Part of a small language model's weights.
Training: a variant of Adam for these matrices, 413M tokens, 6296 steps.
Each number is 128 + 24 x the weight over the matrix's rms, rounded and kept within 0 to 255. Layers, rows and columns count from 0. Numbers have three digits each.

# k: layer 19 attention key, 256x224, rms 0.0632, rows 14-63, columns 112-223
# q: layer 19 attention query, 256x224, rms 0.065, rows 15-63, columns 112-223
# v: layer 19 attention value, 256x224, rms 0.0595, rows 0-10, columns 112-223
# o: layer 19 attention output (transposed), 256x224, rms 0.0795, rows 0-9, columns 112-223
k14:143187131124143146086134149128106108134124147090102101118123114155121108116132128136137156172122148155152149092127130200177086098110125135146132136122194104140112120125112123111116140134141153159146097125105141148132076083145117141147100138096123154154111155141109116118122127122112148112132145110153127131119130120124144148135174141086
q15:094128130153134191163099098151134138149121111149131107132151166091167170123075117126156114119130099109124103129084177131165168091134146075124125114115139122151114152137137103114129109141144129104147117108127153166103138195141118131144126088094202107142117144102132146102110154104113124119156122136127137098112156138133123111119143144091
k15:122127120161126138122118109140156126166101148129128121153173148108163130129164162099125120074151154129172132108114125105100121083138130073110142095151115143110139142111133110111139155133063087155132122135148095120157125156131108160149131101170130109142154073117112160142137152139131118122112105111163090166129136122145124144111091124174
q16:118148107148112070143119137116126116107089114161134151131092144103105116114153180112128104139123145137105119108133114123086118120140162133147158146132132134135086122099159121092141121115137134106177140114116157083153174117162090117116205164153116109160140109100166133116146124109130149168112125122138120121109158107120119132089136106129
k16:098140126119100129101128121115139116115107135125118101113109137124137114105105149098117121121121130103127132130173131149123098096106108119159166127167130146121111136124094154188180131109145135137157117123105142170146122091096122097104123154109108124122132121124138129127154143118152142088135143121132128114141131124116119089122117135137
q17:126126131129071124097155110111158104138113146134152150133116121136097125148175129110107108106122139134155170105126141128148079122066130180107131115116116143098106123096075116164127146103145091095177146061100150086139082117135091088107125121110054109115131127127184157190135092101188157131079112166127097109146055116109150136120108039133
k17:125121142153148135144174132114091116136093143146131123098115143162128136143123125147104158153116109138133148118122137132160132138129135168160114141126149108157123152119060152116133171125160106133107129099084169116118078148095116113119124126079135126157089124129122123083124109116118117124161162133076159135152127150131134137127135116115
q18:137144105125126170172122153118101136128129114121091117128207140123112175120134135140111128124082110120124101156111127113133136122173123075117120126115125134116139121120131134135104140166093135124122120126130078110070102123081112157114124114122138170144160172106104110095107150104127103152123127126106097133099157138132098116161125110103
k18:148094137106155111103126124136128128144065146079127141111184143103108167077156124103083090082107110108147138146129117103116127156139152114117129081160160123095151129077172118151106101152088138181130116171150104121134102120114140140131116071131112103057122095085091128151143174133140103148076132132182076143100168145144131166122070102171
q19:120147114126167133173080113096074153149149118132112122137132166126109128104093123142171129127055120161135113145136107121150137133143139123150127128128138122150153133108229105087120116146134140121125108147135130161095114094123142136133174116144163154152140154102109115130155155147085137172152140103145156094083150125105119135108102111143
k19:126112111150151114088127099161152134144150120120110160152119144133108108146163099117159132084081129121123128169150090121046109148171081112084052072150126135081142076117163123154124133110095129139109142155159085139134105137127154113171156111130152171093154080118137142134179144146154130138115109150167119113148104129132157146151135089179
q20:122089148125147063106118124125143114126178166150153161163111096133090113169093130120113109143123126130116126102125100134141140171098113163167155103126120126147120119166105115137145128108175129140090133137105150146113130158150145109123118189155108078126116112160164138144106119144118123167128124144115144112158129144153145159102119148156
k20:133120139138170128157104128126114092142168094150133145118125078185140102155103117193106131192129137144097113097134114153118169143115148135142130189070093113178102120143093163126082124120186157171121124094131156082175111142145174121113136182147128130146107134128166110060122077145096100089132197133147146135149121130147116165145129134107
q21:132104143154088085091179153143106160097178157107132106125129114164134127131107134127101126122140098121128151118097146099159160131081090155151100109113134187122156082113106132179066121117114088162127177131078161151147114129117125147166092126153119095067092135086152124114115085148156144123091155117113127151152101161164140124110144085101
k21:174106157152115109181115157139138140142157136174118159145123116115111121091118114116149093096116138117140120096166105104103126142152194148129145090165126106139169108117127116166084177139121095139138118124107099085123077132151144124148130089143134118079118094113094144102115119096162171132117134125135144123118161112142141129106118098150
q22:118123070130109038110128166186161146149195115103153161121111131133125118103112077109142081100177160115149146148193137111163138127087121162140137095166135102099113057123141127131120066163167124124124144120122130100147107147121135109129127151131140123104084137111096146167134130120120078100096146076120142138128120133139116123115136150100
k22:131147127156147096138130164110127132134174109146142142123098100120095100121130138141141108117098163106130118132127170130135150134088137163135165147151082147143124106147097171156166133124113143121096140154099127140149110115161137114110140106170105193128118134101144168148088106095133162133111099132083141149122143159133138088154113140119
q23:125111121128073087089107132120144138165206161148134114110125153087143087151111099126098167135132082101121099135123116153141176164135094115140132174092122130139142101087117091118105129071101120136118156155124103122141149141081107083169088153177054099115094127188134104146136108151126132163137140127087084092107123118135136131122059111155
k23:149118124125157107112124104167105116148126130180124132113099088127092100107152130136148146129112139121106115129133112155055146140139109152145124151180129132162168132160154141143123145141161091100151114143140118099143127174162150117141077093118139126139165133131115139096173141101135108124140155112131118141106070119135140166138064117100
q24:104116136129124066108145136116112154128118121155157183105133146078129119073131131117143118115146107115151121127101119143143150160072085124134157112135189159133172132150133100118136126113105121101121132153094131127101143174174116122176134146161126096118139138139128166086155142099135143146122123109120133111130121149123137142089130114148
k24:141133159167148097121130124117104130130172131135124164156150153125125103107116083180137126135153108146133127111175142127118114125129081119152102141127111104147147124144095112088130134151136136130126109127162138120129120145146138107121143131108165176167133146135160140093137112113137139143135148122111132128129098159129154127127148098121
q25:128191120124154110126124157155136098131107119115140132123097126137167082115114123175116131157128147105130143130139143122133082143142145126143107154095144132142102110160067132132155160125131121116119157118120115107150159120182132130100135117085107112108138111163148119115147121132152111113177117132094119133131104099094133113133134159125
k25:146137125125112126094156138102092162137114127098116136059122103114136125115094098146119135130140135100127134104119163141119106149108097118137156152098119116167095134114135123149133123123132150140152123176093157162159188066151149103114137144144107135145206118152124101138103158111138186128076111123153093120107164112126081089158143128108
q26:121123124143106116139130135138156120119144067128148157133109099073128125130130075124089145116172115102118126135138111130129114135153131191099134119122109132139147109115140129121110128088183122102130165131111139113118155181151122106123118157118097118109117112136098130134142132138117120164103134125147140133136081141125135133137102146114
k26:119207157149184091105119121094160148142176117120134109088097150102163130145107118172092125154146117163094118096109130107148156131144142139160148169111084119153158117181055154151164107161163145111128133142126128159101144110092118180098109149086142114187091179121134134112117161066107145108114200110128174123089121146132138118149127130075
q27:142133100142125131108113160118145148118119141116159119137157166128107143099123096136137147101138127109140096152131111121160134114132121129137106104108099165120138093112111156133114134158097093137090103129118099108131129124120141139136107118135138166143150115105113125124105118139125108106142137128144126123137156142144141109108130136113
k27:137132111095142112144138094129201144135115163158134130116112144124106149125139105100160122087123107091132148117135129097111145102123145125110139088168146142128164107119173127133134122135123122118147126167142112143125093130156117109117138110201120141103127110121112149162139155111131160159099132126131121110134181137172144122170092095155
q28:118172097163144137126100135105107154117150131138107111081157142148142124089126104108181163125092118141137158144139144115153139102142111169173112139179131139139180181091102129129089148129078117107109075112124128107129102129124113136137130087152150191139119094114112150105104138120090114120128097121137134108178147114135123129145152081128
k28:125158090099121124148128092184139124110105137146080146159133119122087109110158106120186103086137136131182093128130090114107166103161099119109107143150122140097157110103154154058117186117091099063171133120153096100104121180187100115146193088140197146124170115121120101138170099119144198137150108118111136121165165122131162111116117083127
q29:155124138124128131091126115177158145146161150110165134139103124153131107157112115110127104108113075103119166173123112171084152104116080127084131137159104153081078099093118100120164140133146090158120121142171099133146172117158181144109119109128064134120083118118128168117126074142164152149080166135158121169125070137099157177096091082099
k29:135157136114137121104126159124166157118125119137170113118093110103142158129157159144127126090146160104126149129130139130106133123116155144119094154131150123117123145119129124164152101125149102119127128089136178156178189078102160104123119100102105130125167147123126140157106134124118137107139135120151134126112179150153132117184109123105
q30:116088150121086125113113123080114145130186157118141128090138098143102112135110127121126096111105114114095119111116109134138188152091145110085123116130128158122137099144162112141122128127093117152153105140096121165116104081056131140111125140116083089116151126119119130136087120081155110125082140121136133135132152177121131093091160082118
k30:151120129100131092134149137118138129123146125144110121166166140124136139138162136137119092121101075135160143105135139129144105147169156135126118087088095140129149138127130156125142120099127089153141110131104152116120089140131116136127137156121163064094146114122085146073132135144102098131112139111150133121095146090123123146122080148125
q31:076137089147137170152110151091126113122079118127095116117165132106118130138160152168085118117089122168132130119098110134131109076155153144086142113112133109149091150171155120092131132164121170095131084093139139110091128120119118122154131125096146107172145149072146140118121134124138135115113106180122132109109145099131103112165150130129
k31:111083106123140161072148126133093099130091119074117105159151130101140129143124118148102120183090111124148145131123142121173143144181102097117110104119094114136121119103109132115081175145123114174105143131080107124126124159107146122162135181140131122106094098105135145137112122177126071135105109109111118128159131133164115140086192112143
q32:113121133155143116144170108074100102173120141122127163126161112103149123124111104127137157140147113136129138132124146172146117087130094126157178126164116097158127168192112184140127179150131110123141111123156131098126137139137123125142113128137120116146111126125139116125111139137118123127138114141112118123123139136101121106163141093139
k32:123125114094070149070147135144095137129094194160119167153184148143120128149123127051169154157117102111129123132116135145137129117153119080142147113097090098098105129136123125106106144170130110137152124137096108099120114130090135130166126155147133134144130116118106122129141119165098145115135122137112138124124131111119145148120156089117
q33:093154095144096089163155130141140105115147129126149122109129132109160137142140162190107125102120127123152143120124143171135132119147120122150130120134141124116123093109139149155133145092128132131124155128143161109154090156108065105113111147145088094113094140092116117128142104146138145112106133126122136178069143159119146129129136111127
k33:140119142138157103121114157100112116111156115153129152115108114143133129139128122124133138165172104105114144147098146163152101096138146153119183121146129155175134060126152153110113142135157130149126153136094093123110120113122118105067093168140130101139113135136136140107117128130121125102149144132099151115120135147149102152121147080096
q34:136151146152147149074115152155117134124110150133083057157130139166138095128146097130110179152128121127142119173157115113125100127145152120141095111111119147121103104143110117126137150167118111170098143121109093132134133119120173111131117131115172176127148116143083137119134121151125117086101123102153124146143133111148121122141139112109
k34:138118126115106182140112120118135145124121123120118117121129149124111140100105118117135148112113133126101134120125120120117126142120143131119117121153140139106133137121163156153161137114133108127161113139136157142143112088159124150126148099123121119124146157127131117164129158137147152139079109148137091104113184129147131108141133096159
q35:129132135152115116160121142123107169119145099134128166113095108144132142100095116071094125136125144136080148115140113161122143137102119106125135124133131153108142138133118082127072111085166130117123130125115139136086100129133127158156126132140087110121102142118117130172159137084118128166107110111118161101085108153095135134125122080134
k35:095171161139174147139115167093087116145143096146102152140141117156134092120124132167103131133141145144126145133108123124126113134113174146146106143108121096095144125111093164136105143111116102156136106124109101093139099138102120112128161091124143167098129154122124116087144127107133147118135145143116135133131115102113135109137143113143
q36:096155131143148100170147145124111140150106096134094095111101114114135115150147182162114111155111137142130136110089134132125100125099152107146153153104164103156140117183136087112164138129132159114138151122127158133077166137162128127107153142149088086154148180160120121149153103123149139138135132149131130136090129133116131134130132150110
k36:131110141140141154116132142083068146144150132091132125140103136168127105116081119144112152196145136135104109128115160173151137121144097119165093149097085108133114124115062136116102133136161148147114132117093149101135120123123122178130085189116109114180117156102198091104132131145140117127135142171092112117145117157123121132115179132112
q37:124120066126142126120125161122119170109065146115149105126136130139142170133157121154129113112146168121141110114136118119133107098111076158167134161105134137163122099115131120133099091119098133131116106121175138111106124113121119166208108125122142112115121100068143074118107125127115130098126122108088128093099184081191127087122115155140
k37:107131105130120079128130139109160126121110121173132142155138165102100119124118116125127129112121129077123116150141118112136137128143067152129152075195109144131125119140123138117095127138109134138133114118090101074136120136190095109131177147189125144088097136134132134145121133137139129133144097123100125152124143095136095116065127137106
q38:134161134125143120153107098134138103128092144133150131141155146121161119120129143155119150111129121163154161104122137131124094106147120129117157091118150080138118113127147165142149092166142172131161150129176153071159131177103123135138129118089145125109094117137142163087085129131113171120121090125091116149120131120135100119140158139126
k38:128147118150110116078112112107123146087150107086123109146149084142140172127158135111122142144138108132144101131131126129161122105130123114145182144111141094162170101101124115156140138154112157101136123094130123141102177117080125149101104134123178107151121144134119105136108094132105094115133130112108145161115143140109097133107162122097
q39:178164116102143109111157113136117178136095090122119117062105144115141111134106130136139137152123158128135140138142152118130158135083117139115137141117130148123136149140090145148154135149107125128147104122117093118135148101145100142142143074105110137118140110137136149164138158109156120128178103113139105159120105128136145119119153155142
k39:130168106100120103126117131137134150139093149098133109148139145113112135122137131110131149075138139147147142127146125114111091125141084092153116164120111126071130163110126132138177139126107166124127113120128136144138135069162089115115170107175131143112205130151098105141126130104138148158138122140114099138088160102101160090121129148134
q40:141105144107084138073123200108141073163137147112145106159135122179129120094108096096084125116166113120096102114146106159150122153132173120102072126138131123081122127094127117121118144128102094134144164070138110135154163112113118088120118133138124127069131161168118145163099118108130139133102146131174134132118130096122105134121077129109
k40:147134151143131122088136137136132129127115121143120114090106137127121143120147168168121132144116124112150122106094151147145152151137165110154112130130106145128159124096141129147132061137105104122114121133089205171155156117089128112139086094110137169107137158135105142147149132103119077141095116100114124171062108126134112129175096141122
q41:124125165147120123101163120145145098144147119130106168145076086105147123120108092117123078118155129111117156137128124143132139152117142118112114119162117110166140127137131126117133123131126092098134140139075171123121120130122118100101137147151121121105126181125138160151169134138159143133121157112133124120126119133071130133146115090107
k41:175114153156146122122124157117083149166162108130148152086132094094143118119091109159121087178130137149138131132112147141139130148155187147135102147080102112180127132146106145127097130131127094137115133109110139119096150142079136118117076118086130148171120128129151121075116122112133120154153121112127158095131134144118120121156160133116
q42:146160150149128112091149094179157120124061152133160114154119150128155090144161124110110138120176140127140131120156108131121079120094105148129138171099121101158075127135109122110128115101135132130131125123157151089136165157114089095130104130083121109123131103162123121133128132134140122103139113112123114141143123102143149116130128142091
k42:095170106141144109122118124127096113119117128136147073111086153160168121147114163173131144129164127146069131115073139134157140108119112155150168177143119123144127128169095123116125109112174091134129123139124193126141151116119115144076101120095124097147142142143122057149091132109076133120121131127073120100108157129131102067134122108080
q43:144076103114136120118148114134131179110164143116103134113182138170087139135132112186188127130097136120166107108125129134142165131118159141149125122133159115118138117112192141149147114149108170144131105148138121127142065112110137114136137142143155163139148116101116172121115131167129115121120123107146146143118134109150137134138135162149
k43:143079127120110118150118111111147137106131107116170142159158136098103151165145154102114150108109106118123147122149135111126139111163116144070142093161122165128122113110151117116113123125102136113122138113168117128135115106149124128143154157206142127117079114141109171199148111151144087144150098133135111165145132142139142164113144134162
q44:150110093164134160119083124125131137159138121148069112124101123147129158126138115119119147097094087130158113140134142132122148139179158092089102117159137155098164126117110102127128136153117092097075169132176092155107128139094131170131149130148134162135117120164055089172119123107172101107110159149156115108137138155111111093119148121154
k44:116102103078130171118117148133113133120097129159134142157086093135116114055137154104156133146152136128110139191126139114119173138143125123122076126153148128080153154130183169066140109092111091083122122128109151100117131175168113119141138074150118146097143127118158157150176145133147145145143136175123125141125133175121132148134118151136
q45:076164148136139133129099115142141146177079087151148152099118144080148123127125112131136136148168157112128118146153172134139108115131143108101062217197131104213094152131082158156134142086088123144124144092145123085159159095128117117148081139122132141162159145156124114134153169101126139078151154151123128105095112110104120135182099096111
k45:143193125144161149123124163153108107144130117119105055083137163147154109137102100126094133147122162175087106135173095154159141109185109140131096179130143116130093149145125186108137148124141119107119128176135155144131144150135104145168119076101093149161148076185146088097107117132105143156118133089122150057140118133107085121147102178104
q46:106123124122114150162145125130154130133133106147149116136129110105145168130150127142087102103119115133110114097106145120130148100133128098095121132135160111146163113134123144133127090109147135093182171169135163108107114142106086140149137166108144096168129151116137143109159107086148130126127145081135149120116121135133118123134139134125
k46:136119130147151100132117128141100137112132095135129144119145152112151157132120145154113084145136101115127145146117118101149133132163158141147141112121132109155109113156103137135109125119127120100106140126102099129110106151090112120127111121134135127169090165131132139099155113143103086146148138109117153136147097129130099138114149147111
q47:145143129137145142108143129146136160124113124129101136086160126121146131128162115137150167139117169124140126124145181116138105130134115155148110160096123123123106137109113137164118123140116134128127085128123120096130119096107126145126136107107143129115136101145105114103120140109096108086122084094138092134142166141138122115144107161117
k47:127162126099097092167121115104126134133098118137104136127139121117093137099118126111126141102158128140118122117112092115140114119154098139127160144133117146074097144098132156104155125126153157165151135138144133116127103113162107151075149137154146106131115136146107093144135149126147135124140148174112120117102182122130150107098114141105
q48:142097102117085124134118099075075123125172163178094129092167134147092147182146150145129149140072069166166126151145142118137140107150083141099173080146097116053130158173165115127153145146125144172095114116145073165090074113109123110141161129188142159109077080130091130151067118155095130153129107141110100134112118141171121112108140111133
k48:128122116096105128138113082164158107096126163149114108140118108131099129087179135113159118088106137104127097157146062122059151127094102127123104135147140126117137139126161123164129143107119141115153141108180114129146124113175150136158147127114126109122144114115118134177149112121141158131131153166172123123110123114134164135124081126141
q49:127056129153125100125152107181140127124092139160170162137134138174095124136124140102105102113152132107103106116123135121122134110076078111161111149143132168157106131092143150148135121100109070156111140146135119094126118113126089166196116126175104113103145114119126116151171139067108166113117142102148112186120138125161122135106077088137
k49:140165137149142126179118130157152116124096165140156142090127153142141135114159120103134146112122131119102141116144124129125143092134162153110125084153165127128112142137128109086082126105113136100118144130162122103123099147140123102143158098128117153127126113145122150125116085151151126133164113142117148105152112131144137159129105119159
q50:111149115133166181118110125143139133138150093144165162142089118089067115121158130152136124083099107129172119136105079118158117151109137124117128134097123119112131138116134129083096126139117095142110115159103129121142114088125114142152155128127140173181136122087111140127121100144134116148149129153159133082111136145094140132159090111125
k50:146098114144168118132126094180115114170124095115140130123080103101143101120101117167105134131134117134120175131145122128108162131189138117088062114174123106177164122166109134145083160126106107126084169133183099119126094145127160077132116158150139171142077064114162135142107105110114114147088153153167118085161153138139115133190108122152
q51:111153191113142104115105123113090139131129126108100131080112116162149108149111093118175138153133107113121136162130099127125155150104130117126125121155136165121135138127107131148127173139125132110103161140068105123119108148147147138102135123124158131139130114152163114119106140125134145099146141134131129132163131146108152102114150085149
k51:144137099145114182144139114160105127116120123160065126156162152129136131109159067127175119126109126141189095115135149097120141133146114127115108116148163127135167142108160111116163178120135122125180108142160158125111104137213106133148129102154149151099172124123134081133165132117141150161132105107149080126126108124129150105116133137160
q52:117118141124139168166109157101124152124128147127096143131143123094122171125134174169135108111083137147123111124115122083099142107133130104145136110134108109090110133102153140134077105144105131131115107139114127116088112133088133147124153115115158110152161161078128112100153151125126130140112156153112137095136156132125124166113101111130
k52:114092114177156101144129152179130093154118086114111139156145137152099127121131117122113113138140117128146146127114114160147110144158113117125115080161131144138097102138162149119078148143129155148066164121139140117109097163149150088108098147144124138136099118095147130091120108148121106156129147148125131098143104128116090149102152097125
q53:114106141138109097126125100116183111128116116161152177144077122117105130129102128119121102108168149132098105109133132144135133147105150138101174146149140117145148148113151120099150127115145131112128167131152166149135143171164125097115099156136108123138124107151128116150131120129146158131124135145126128115153109124124151115110118143125
k53:126155126148152117120123114131133107142128129162131125104116126154134114152115130156126149182107119150100136116123157136151133128142147166143129164115110128167115148159060132115126128140165117125111133129118146100113127167118122123112100139135139133144116141147149138072112126130088094107160146127070175129145081133132114124125127116076
q54:152115141104125109054109131129154157111142135090133102101156148182154113111102123078156151124132118148106150138145132157124123156084117144153143134136140129109148117072109127151129122115099136135121099127098121145128102118190127125120157082131114160123117095116154120145115135122124140137096117155156125188177108179124134167138154117168
k54:148158143106126123145115104124161158124132115119133120119139166096149166138141120144127115045113155134123107099127149084131106087106132148137139150088134127101129106105120078118172123112139149109128095114161137143140136103130093125127154111118135137114172154152102122125122146113152132135114155131132117122119151117103165124180073125119
q55:145132138165118095134118129109130146072110151145114105155067106133146157062138086105102094097130111093121130074124113104128119150099175089120108121111146175164119131134123125114114105119153124111116167155125171101109134136166110123125129187121119116111136104127129118114117128104175163131110166101170122107157115131136123088042170153131
k55:090138119184144140143116129085106167128137121170119114120107172114133133119111108139143113138160088087148150120147121091138116090082135133146138085153149141173148128120149135161148113136129118129104118155053133137103133115128146073065145115156152114108118143142130121065128163104098176177142108092081140097075142113138081104117148104125
q56:143103110083124152116118140087122107112150110131140164120161159141077124108125123075116149139115113142147126113145130141124169143142098128129128118108139181037116131103144150128112092127111108132131136126138087129154110096181138148152184081172148132123110110147105133172129134130107142130156104139143128138099123078139104132096100108140
k56:102114125172126133117121106164150088133053132106139125119126123136090151101174151110138122084138146163134152117122125116105120085081132109119134100154143119119147119113153103133169097126080141119106098104161136155155148096138127096160173093095137196099142106148094158191119117128158112126105110141132131169112090130148161171141123139200
q57:126108140146120149136144114135142166124104113149116137092099104118126163147166166114143131112119116090126151104139159117125171136132074157090117165124127155116149110098137106116148103098122098102142128155138146142111079108130119156121145099134129127136137124088113134112132151078123103122117152070137121142127086143111150128140136108123
k57:134145110115097114186063135125140139131099151150132103138134127094118134070180151138116078055176133149095152160166084083123115103095131170098108155097150093098092141114078147154133109104150146121140127086169120098118137111164101127108176105114123094135140118136093108126125115126139145098151107150113130106163142114136147134132072178132
q58:104110118152144164150134085128143103141109130162163164162102098106112150155103099129150117125110126123114107121121129152109134121129149106114141120148117119157128137162140112131138127151164134120162134140135153109126116149126147114111120141155173125181134117128150146121140138147129106127144138127127151120145135125094169115149121119147
k58:135119106157133161129145149115103115144126129147141141142118130111133128159102154141109131170115130138121142133123145127151148127166143139121118105130129109173114133158087143116082131138158087106116130112120128109106092178119118137136100132146143137156095124101121140112133132147105106119158124128114168103151107157128119147127157142139
q59:121142083120135128120135085163176117120131122111165141162151161165117105126112089134128093108107144133137124129180114113160086140095170157095140150091160086178086095085132152136149094138151208139137127143149165056142088114128108146116163155105124119149161112144113133140104115131144144096124105143173139130091106130146117126113135192125
k59:125151155172173126144096099113107117129118080112144099112096122125179181172116129140113125150114106123103143102114117115177149121154133151113119144113144147185152110130158125079116107082134102120093134145127164156098122106108102113070136162162131110147112132146142109124095157138044103130164144099088141070122168155139109103155144118112
q60:160161147099146122151145151135121150108155109128135145074127119089130109115149117211167100146116181107175123136148151076133126128140150148149124173137125102139159126102090118153114149120137113130139102154099166098143147127126141143083153142128115164135191152128085123050146096100117118164131103097072128121133162138048137179143111142135
k60:173147141140124086141156143091156152131163082126129160122119101115152148161079119143113108124174125115157135072160141153142121167154103137132104151087099118148128133119118143132166113131146159131151155114189189150141123130116116144107096147118152132196098152133166109088123113106117151118139147123136147124087161112111104088140128178097
q61:170097111128137084164156129097143104104112093110126129134088101100107152075146136154132104137115150138193104122148075126120134142115117129110171099129164189095122065125131142107134117131098129053099093160188165110099141142156131140104165162128061137146164136124088132123123127106128138162111131154165097149127126105122116134080136166134
k61:090088121104132095098122089084134130106134131148155137136106111146138125140112160149138091127164120135121167142097150159145158122121106118142142147129101108120137111092104102123144067140145166130109139125117146107139156105139126101106113171116149138127111127125173125139097119137144163105122133195116111142111140162119165148123129121154
q62:141145137119112137126145164129095146131124134089090103102151111163165122113144149133128131138112106123173162147136141117147133116119103112136114109141120131094152130108110112146112109138083134113128094128089102142124122117119114137129122100128120156099131147116125130142123134103143118124118117110128141141130131117097107133160144092151
k62:127127124112109129141132126123132139119124135112123152143146126082117149120122102118144091057146142110167131135142119124091118140119119094101127123106140142069151138090164108121154142117118144113161120134142131154166124101127109135126149107120115131116183124137109118158141128135158155146121073127166093138110187089142142122149112123189
q63:083121141149134087105109118142126122110145144140115115136114104141120097158124130115110116138170109143114132156103088122123127127131118129121151141135096144141105103142149137123122154130164108127081151131099156139134154137148171126130107151126104101127099108123140128157109122137098167103108137144118154140174136137153152118116131117086
k63:148140142144135152132139126126123107122140170175116094120117105184177114131120118153121162194108131119084125137112147142121183117151180171132135152145138141177148097151142118136141158157151122114137109131138178135123115157172142165153118161134142108090093123096151115077136083115111126146112145113085133112155102188135150147117153101118
v0:151130166131136149087136158141164184135143161158125146154154102081114139055124129109157139138114125136135150124125113148147138130110130118128097108120106124148135136140144139126108134107143092121113116138150106156097147123106128141145149129133109126127134113131140153126159146118141122129118135141155135136139096142147133130089131132134
o0:153105121132136114142130117125173118099071122131138131142126113144110108138128115146113115151148152132122112122154125099109106089138146134127151138112139110152113117113137163115148145125137136098142126108121145106129119113168092108112139119093124101139166146148148142147132107136150143094135123175146126132143158111145111110134118142115
v1:154110105154096106146099108166121105109109102139112140135128138121119116152121102132139151089127144114124096107131111153132152136119132121112132152139132122153127122143103119155137121129113126120114127117147133124140153120128148122130122141142144124111113128139092105135093121143118121114144144130102122148112124134116100133105130120100
o1:106157115126127155140130129122106156141161140125106107117148121104133124127135151126150131081102112138124145129114138120156139125126107111144108108148136125117156128117138119124116108137125110135128123144133129140126112133102152149130136122147162127150137136102125131109145123128125125156124115123127136120119112140104133128145118120147
v2:140143162158102118078121148134094152141116111155128156128130135138072125110118101098141115141134132106138125099131109142125160127091125138111124117116119112156169133158126102142144097128108096146128113144149141159118142123101117126135100114157130151142139133133115139108131153102142145133094136102151128152122089138127121124106119131153
o2:123140082141141162140127114120099135105107171126140126137156100110114102147165139122156144146107175133107139154150107100131127077119097105154151134117157119130112137137152165137140151165103137126156115123120127119144100114134118136107143120112180126138154129115113150135142119129105114099152116149108109121109155108080113104148136096112
v3:118145159126116137125137131113112169149147143122113131111159110134125132084143109110115128144119119125118151145110137159162134140140132118128086122134107093138097142149136150127111125130145132129126125125136125149118141134101116152125117119124116124149152119096127146111174143141133129140105126127165160121141137157121139140141167167147
o3:135092141133130091122125125123139112109083118144127153128124124129117117124123121138117123163156170135153126128157135124100102128119154122124133158118143138139090110138122146126168115130122141106127119130119142088142119084178117106110135125107114138111149135147130139144123121139143137094122113155139116129116132114155099123131105131123
v4:102107108139136131140154129174122120135128092147134135103120099093137101117147083140128132141161152117152143081083154100143103137173140143109144088163089117122115126103120132124102152121084096080145136139135102099189130121130141166156134128125159129129122138125150129107161118154098126105119136103119116090112113115136141119149128096109
o4:135139158129097160084125145097101093174108140087138139139145096159150142112122121139157096151113136101142101153158136148153130146156125101141120137108132112107115164109120120114109131150122134144163146115109100164143184119112136140120142146116170129113135133156137129106143158142092122144094116133112141126095100093125123174157138116125
v5:109147148126064146104084147093116128122108156139110132101096117117112116135175136109138160135171099130111135130151089123121131117094134143132101129125119126148146122152113116184126112107112080136104119098144130153151137104104118104100102142127106131089128158125157109108148164105158149124099105132133097147119101133136121142111110141119
o5:093095106132162131142123119106144146122089149096106177129147093141084128152125127141140119101168142142135137184171117101121118075120139147150190139154109113133116135137144133126138159136085120091129123150148115100137104119122125134155115102155146134173154119108113158159146120132127131100171151117103136118131142134097121133148126087156
v6:115111107123110155132102148135170085127107145134122116169115132112137103120148161119147111138161134104126116151132111147135113104077124144131155128108165150117133121115144127153139129137120140142125076106149107084132127138084130092138095126120105102094115132125140136171104117118145093114107107112139092131137118119140147149147097118140
o6:121111140149150106166140123149177137118148136133141167120091141117103148125122121131134128118143116124099108118158112089110141168152119121134141150140100134157143120118124116145119167092137097102132160139207148140129153154110119132121148140154129089129144102134144107097117118099113130150136187098136163115151084139115162145083122159119
v7:145114087112121130143106159116097151107124141140188131094095140145147135108139114123120123115113134137130186124100141117103136149144129106122085156141075104106138104098154118088111111112154153166095107135141139096119125109115102124126143150092120163089081109119121126127162119141117134154105128133135128097119172144150121116103153128126
o7:144166162103146149105112111120084135101119105124089117128124137124165140112122109110145140130146117128177169115131145131152112157146155164151151097089113118107129166136091082165102070154142123114175131103133140106149123129113134120139124152141132116146122124124109130151081153139142167101135113146137163106114141125141131140142141160107
v8:099110136135174129138142153158163105114102110128121126141161127139148098117128118153136113113152131129134141111135128133124115192127135127101188110167164152157140125111147113139162101121088166140172123148136153154150124141110118142128104152111125122124165099157091129119121118097114136131143133115167147138114121115113147108079115111147
o8:133131088134128105161127133141231120147123144166150088140153119090119143117111147091151118083127113123093113153119127098186145169152115129133099149094128080129121155142120123104137145131139127095164146111127150119114153160121109144117145140074103111134086144142139125103122135161109125145142111119125146142162107133079141088132112096112
v9:090129143103154121094089107128091105123113104089093123124179173131150143136104127142128116148077109094116094131112112170164108094159146155118160105105171110123091134130142111126168143163116135109125141134088147144152115151127159149093088108117142125129162138151149094124098125145126154140111103114140142126152186130110128139146145124142
o9:101140113136132120154118150144103116147180133141149161084137140096127095142111151128104140152142146125091116158087134133125131118088105127119115149142136164123112118101184130112150153152130126128106108157108114107115133083180134133113147119100108163095125147136134107093157135115100072158104139131086107108143150130108165112109114087125
v10:129163137140140129099155149072114162148149150159141139138128106141107105102152150115137097126124113159128162113123137107138141159126134101134090152125125119132102152167143153140113126109157125135147142117129135132099125145146102121131155127119117137115153134109127154109158126093134131139115120150163137135109132163121120117112135118118